Weights of a small transformer language model: width 160.
Each number is 128 + 24 x the weight over its row's rms, rounded and kept within 0 to 255. Layers, rows and columns count from 0. The size above them is the row's rms in percent of the matrix's.

# layer 6 MLP gate, 320x160, rms 0.0734, rows 271-310, columns 0-79
size [103 108  99  84  89  93 103 102  91  96  95  94  97 107 101  91 100 105 105  97  96  96 110 109  92  96  99  91  98 104 110 118 109 112 102 103  93 104  98  95]
[[ 71 160 123 154 143 148 143 164 105  97 120 160 155 179 114 148 146 142 137 109 167 147 138 147 123 149 121 120  77 115  95 105 124 116  95 151 124 170 135 136 157 138 168 105 142 100 108 124 134 161 117 123 158 128  99 110 135 160  97 116 118 121  77  95 143 155 140 126 154 180 153  91  95 112  97 157 132 137 183 109]
 [136 122 126 117  89 157 161 160 103 178  93 131 109 130 105 124 108 183 102 138 117 109 130 115 111 154 150 120  98 144 125 115 137 107 158 162  72 180 116 109 127 146 108 137 140 121 128 131 115 138 145 156 151 104 110 165  95 154 114 143 142 128 126 123 131 118 128 132 109 123 133  98 100  97 103 133 149 109 119  87]
 [137 132 147 131 132 167 108 142 114 104 142 115 142  95 156 187 138 118 131  97 130 137 154 132 125  94 137 154 112 136 161 136 147 162 139 132 181 176 124  77 131 154 105 114 123  85 127 147 108 115 156 145 140 114 130 160 127 115 109 179 123 201 109 108 100 104 146 101 106 108 109 142 145 157 108 178  99  99  86 110]
 [126  95 128 124 115 112 131  86  93 119 121  96 115 118 162 181 134 112 140 139 138 146 132  93 109 131 147 114 139 147 122 149 102 143 103 114 137  94  96 128 100 146 146 107  93 130 128 116 116  92 161 139 139 168 130  82  70 121 111 143  90 121  95 106 155  88  77 121 154 118 138 157  66 152 164 145 146 147 145 136]
 [128 142 141  89 202 112 126 112 132 155 155 147 132  96 110 140 110 149 132 133 151 122 111 135 145  91 175 150 130 142 169 151 119 125 139 141 125 134  95  87 124 108 140 160 121 133  96 131 172 151 163 162 150 131 141 145 123 143 100 155 166 109 101 173 135  82 126 106 151 159 165 133  83 155 150  93 132 121 138 121]
 [155 127 149 135 122 126 158  96 131 129 130 103 136 104 110 155 154 147 162 116 113 104 112 191  97 131 140 146 153 114 141 170  96 185 145  90 143 128 157 173 118 131 118 116 168 108 111 151 119 144 106  91  96 124 130 126 121 151 127 147 110 109 176 143 146 147  90 121 132 138 123 131 154 122 101 129 124 131 188 100]
 [113 118  90 152 123 158 156 153 137 128 123  97 202 148  93 148 128 125 148 129 136 128 139  83 139 150 117 145 143 150 155 145 172 104 121 130 176 143 133 154  94 141 116  49 113 147 145 141 145 111 115 151 122 155 108 148 150 146 144 145 105 101 144  98 125 133 189 108 106 167 105 165 140 157 123  65 120 136 143 130]
 [112 105 148  68 120 169 150  87 162 199  84 136 155 136 104 117 141 152 129 116 131  78 118 103  97  96 152 128 111 124 110  95 123 140 148  82  80 141 133 126 142 134  97  96 166 147 136 143 129 110 106 173 164  84 146 138 124 147 122 140 129 134 164 144 112 144 168 132 115 125 101 129 127 116 112 101 139 151 107 119]
 [129 110 121 154 158 130 123 176 140 161 125 152  64  88 111 167 113 152 181  90  98 121 111 135 116 146 112  95 167  99 123 112 106 179 107 163 106 129 174 166 161 145 135 139 123 115  93 153 118 117 134 134 158 177  83 115 102 104 147 169 101 116 116 105 134 118 130  90 127  95 141 109 129 159 165 129 115 100 135  87]
 [148 101 159 111 108 148 169 130 140 152 113 108  93 101 133  97 118 112 125 102 133 114 116 128 165  91 139 134  88 135 148 128  96 170  93 125 114 155  96  75 133  98 154 128 143 135  98  93 151 133 148 155 135 100 137 112  89  93 113 141 156 114  92 145 102 132 115  92 114 121 134  89 123 104 128 147 102 136 160 155]
 [121 132 155 115 147  92 156 146 124  91 104 126 151 131 125 102 106  95  67 130 121 141 132 122 138 103 148 143 156 163 135 143 133 140 126 102 171 157 120  93 156 123 139 154 125  99 129 147 125 136 104 102 115  97 145 116 125 141 120 119 112 131 157 103 155 127 111  84  99  85 123 131 139 123 131 121 138 178 143 196]
 [118 141  95 113 133 132 147 128 187 103 154  99 131 119 135 120 122  94 106 103 153 165 132 118 161 157 132 105 142 127 143 151 122 159 151  90 159 161 104 148 127  96  77  97 116 110 103 136 169 129 124 150 133 144 161 117 153 168 120 101 149  53 155 143  99 104 104 141 179 151 105 130 123 144 135 143 121 130  87 124]
 [ 83  96 123 119 130 162 126 187 165  75  89 149  72 156 142 136 108  98 113 131  95 128 111 147 128 117 127 127  97  75 151 140 102  90 119 138 138 165 110 118 129 106 165 113 145 122 152 160  97 148 146 157  95 139 143 128 135 161 139  88 141 155 156 105 128 137 104  98 113 101 129 130  90 110  87 122 115 111 153  90]
 [103  98 126 107 116 143 120 135 108 171  97  91 142 114  67 158 120  80  98 145 154 152 132  90 129 145 147 128 106 134 112 124  84 148 125 131 142 163 158  98 141 140 170 116 149 121  99 108 130 125 114 165 156 114 111 170 128 141  77 134 112 148 144 114 163  98 161 127 117  94 127 113 166 133 111 152 166 130 136 113]
 [142 100  95 105 134  95 163 147  70 103 144  88  84 160 146 138  77 105 133 116  82 153 101 148 119 107 131 121 129 149 107 176 148 160 152  88 140  85  75  90 111 129 115 119 151 120 114 113 123 119 147  87 101 111  76 112 106 125 136 148 111 145 128 133 115 112 108 156 152 122 107 129 128 132  98 116 138 160 169  99]
 [143 137 129 110 177 129  97 101 116 130 121 121 107 129 140 122 138 165 149  92 142 117 124 123 105 110 134 153 138  91 131 137 158 102 135 129 108 140 121 133 137  79 121 160 145 123 145 103 112  69 129 115 129 147  63 144 149 145 122 197 115 119 166 152 152 125 140 151  93  92 142 129 120 134  96 141 116 144 118 138]
 [ 91 121 122 105 155 108 161 111 103 125 142 144 126 110 120 151 124 124 123 110 115  92 146 112 138 145 137 108 120 142 102 125 110 127 118 137 161 116 130  93 136  81 116 106  95 142 137 116 102 169 102 142 135  90 106 116 106 159 122 135  94 163 112 152 174 155 133 118  94 121 133 129  96 183 161 163 128 136 124 116]
 [120 108 156 159 111 101 130 113 155 158 128 154 132 151  90 105 129 140  99 129 123 138 115  73 136 137 137  97 112 102 139  90 150  73  78  97  85 125 130 152 153 116  87 116 105 143 130 142  92 121 139  98 111 119 116 164 118 164 134 181 125 145 106 114 140 138 148 137 126 142  86 139 170 132  86 122 128 121 104 112]
 [113  99 131  98 162  97 148 131 115 113 121  99 110 137  99 147 123 110 110 147 105 149 146  88 118 184 139  83 124 158 119 129 104 102  96 121 116 124 156  74 115 134  99 143 153 120 161 116  76 144 131 103 141 175 114 128 121 111  86 136 135  86 167 159  78 140 158 104 121  71 108 147 123 120 152 113 153 115 119 117]
 [131 141 117 174 149 142 171 140 125 131 157 141 109 155 112 123 100 147 129 155 150  83 165 145 131 164 138  89  97 150 139 114 118 100 130 133 149 161 104 131 138 151 124 151 120 146 152 131 183 179 100 153 165  85 109 114 122 114 138 136 142 124 127 122 149  82 141 151 104 140  89  79 126  98 206 139 164 114 149 136]
 [118 134  34 108 121 105 175 114 124 110 117 157 155 166 140 141 124 145 103 134 127 124 150 144  98 129  99  98 139 159 129 136 105 159 115 100 141 126 123 173  94 134 128 137 153  99 148 159 129  90 120 181 159 116 115 112 114 144 113 123 129 105 127 125 152 133 139 131 149 141 135 140 117 107 125 129 122 128 117 155]
 [128 126 133 143 171 122 159  95 147 124 157 178 147  97 104 117 146 148 112 121 121 161 150 138 159 148 173 144 153 125 167 157 116  99 112 110  79 115 155  99 168 108 102 105 130 133 127 172 115 146 100 134 158 118 142 102 107 152 112 107 125 137 143 143 131 121 126 106 108 113 115 127 135 129 143 204 111 140  72  98]
 [111 162 141 123 105 113 132 107 144  84  90  76 136  99 178 144 116 130 112 134 154 123 100 102 140 123 109 144 126 133  97 143 121 137  91 101 137 140 121 143 159 112  70 155 121  47 158 154 118 121 152 141 118 106 127  65  82  64 144 119 154 120 164 157 108 140 105 111 116 135 110 152 125 120 123  93 142 110 123 143]
 [148 145 136 128 149 173 139 151 110 106 158 120 133 107 121 100 121 116 135 143 131 118  76 130 167 123 106 163 147 139 118 121 103 133  77 145 133 101 164  68 135 117 120 107 162 116  99 138 136 116  98 174 138 105 109 129 108 169 183 137 142 108 125  97 193 119  66 123 145 111 115 108 136 139 115  85 137 120 117 137]
 [161 142  61 116 154 132 163 125  99 143 127 121 143 140 152 132 147 116  74 179  86 132 130  96 119  89 131 141 133 144  83 115 118 131 131 123 139 126 145 147 123 125 122 140 110 111 141 153 115 133 112 157 130 146 103 108 123 100 103 109 139 156 135 152 139 179 105 119 165 121 185 126 139  77 142 144  98 164 169 115]
 [117 141 154 138  91 126 120 166 170 134 118 102 121 124 122 140 120 153 131 151 106 134 150 165 143  94 105 165  75 132 158 133 103 119 128 130 180 123 168 153 116 154 135 135 137 122 148 162  93 115 185  55 119 160 159 143 148 122 146 105 180 160 187  66 138 159  93 145 120 112 135 100 146 170 136 107 130 142 137 125]
 [ 98  75 102 129 139 129  97 149 116 129 117 115 158 160 136 161 186 137 141 190 105 118 124 138 125 145 114  85 160 133 153 132 142 131 118  95 103 164 108 152 132 145 137 163 116 116 143  90 145 141 130  82 146 106  95 179 119 137 153 126 140 146  86 173 104 179 120 118 104 147 136 145 150 151 156 125 136 121 148 134]
 [154 112 139  92 120 152 127  89 146  89  98 137 100 117 133 108 111 113 165 104 162 169 137  99 126 141 101 152 144 144 127 108 116 156 144  89 128 130 148 116 114 167  93 108 126 125 126 128 123 103 122 102  66 120 128 121 115 139 106 140 105  75 153 148 106 126 108 123  98  96 176 117 161 112 111  97 105 125 124 104]
 [114 113 131 155 100 150 119 151 113 150 171 140 155  91 142  95 124 180 122 152 163 123 116 129 107 123 143 101 159 154 112 133 155 110 130  70 174 155 113 144 130 136 126 106 130 142 125 170 139 134 161 133 111 134 109 161 169 135 127 154 154 122 109  75 168 110 143  99 106 150 135 165 130 150 133  96  76 146 152  90]
 [128 129 143 123  95 152 113 151 114 143  76 182  86 139 154 103 172 146 131 138 134 121  88 153 156 103 114 149 110 139 149 170 128  85 111 126 178 113 139 134 122 148 128 103 136 114 117 170 130 140 141 171 170 109 136 112 106 151 139 168 136  99 150 100  99  97 120 100 147 105 122  81  98 140 159 127 116  97 120 126]
 [102 109 122 123 125 110 146  84 157 103 137 103  75 136 148 138 123 107 106 137  95 122 156 116 135 106 158 165 171 129 168 138 103 135  84 178 147 124 125 115 148 144  97 165 126  79 135 109 143 124 138  92 154 125 160 112 144 155 111 107 129 137 106 126 142 130 105 130 126 143 107 139 113 118 104 130 134 142 123 102]
 [142  89  99 138 103  74 142 163 119  87 102 164 180 122 106 110 121 124  89 156 116 171  97 149 156  93 131  74 124 125 143 123 111 114  97 123 123 121 127 125 137 139 143  88 128 126 115 124 133  99  72 158 109 128  99 112 116 130 162 186 113 169 132 139 121 163 140 120 138 113 127 135 132 170 126 128 148 168  92 117]
 [105 103 131 130 136 137 135 112 145 118 118 156 123 155 105 143 116 128 142 123  97  92 155 145 148 112 112  88 159 135 162 173 164 165 121 161 129 117 122 174 162 136 148 129 124 124 140 151  97 120 124 146 167 142 122 117 149 174  89 133  65 136 113 117 146 102  99 153 111 112  72  94 121 143 152 136 106 160  87 102]
 [121 156 144 133 147 100 133 169 129 169 149 117 137 177 113 130 105 136 137 130 156 126 143 138 178 120 158  95 133 138 126 131 124 146 164 127 141 135 150  68 143  99 122  96 123 109 153 111 106 101 132 124 120 151 142 159 128  76 144  88 128 120 129 144 121 148 154 163 131  92  97 148 116 125 162 117  66 123 154 141]
 [119 107  99 116 135 157 107 127 135 149 111 127 124  87 155 126 152 144  81 120 147 171 160  90  92 149 141 157 150 146 153  87 135 133 107 158 127 150  99 135 152 130 164 125 115 126 132 124  84 116 142 145 132 127 137 135 111 132  99 113 118 109 109 165 151 125 122 120 161 162 181 122 157 134  89  87 131 129 146 154]
 [ 84 121 138 123 119 140  79 153 113 132 115 133 127 132 165 137 143 145  81 154  94 111 103 117 164 125 123 113  93 129 150 119 167 149 116 108 169 154 113 136 121 142 136 103 101 103 121 127 126 123 161 152  78 145 122 146 127 121 103 106  77  85 125 135 127  85 125  92 138 154 104  99 127 173 110  88 110 128 154 121]
 [132 170 133 109 104 145 155 120  97 133 118 154 105 129 104 129 144 142 112 115  98 127 133 142 140  67  73 133 120 120 123 147  91 157 131  94 133 108 106 137 126 105  62 113 151 128 111 138 147 134 167  95 149 133 108 110  90 155 116 161 120 161 102 129 133 142 111 132 115  89 101 152 133 117 101 123 105 111 160 136]
 [150 130 134 136 157  60 167 144 124 119 154 154 121 106 100 132 157 131 117 133  88 148  86 130 108 134 143  78 127 113 103 130 144 128 140  93 124 162 112 125  85 157  94 151  95 141  95 166 134 159 166 159  97 140 120 139 130 195  98 140 173 139 138 120 113 142 130 132 177 137 101 142 115 128 127 131 118 112 131 149]
 [109 121  97 147 160 149 134 188 110 152 168 106 124 117 134 140 133 120 115 130 129 159 116 119  80 149 146  73 155 141  86 111 116 146 140 119 144 162 149 127 115 150 122  96 164 115 109 163 165 129 135 124 121 125 142 126 115 113 112 133 138 166 119  91  66 123 111 130 128 158 149  99 128 120 152 105  85 138 147 149]
 [132 145  92 110 106 152 109 122 105  64  78 145 176 117 130 110 120 163 105 150 117 102 124 157 104 126  80 189  89 125 114 125 154 142 150 125 160 160 175 127 115 138 147  92 174 123 116  80 105 113 124 147 119 109 131 120 113 137 100 130 164 126 149 109 167  89  97 156 100  80 137 104 124 119 154 141 108 114  97 132]]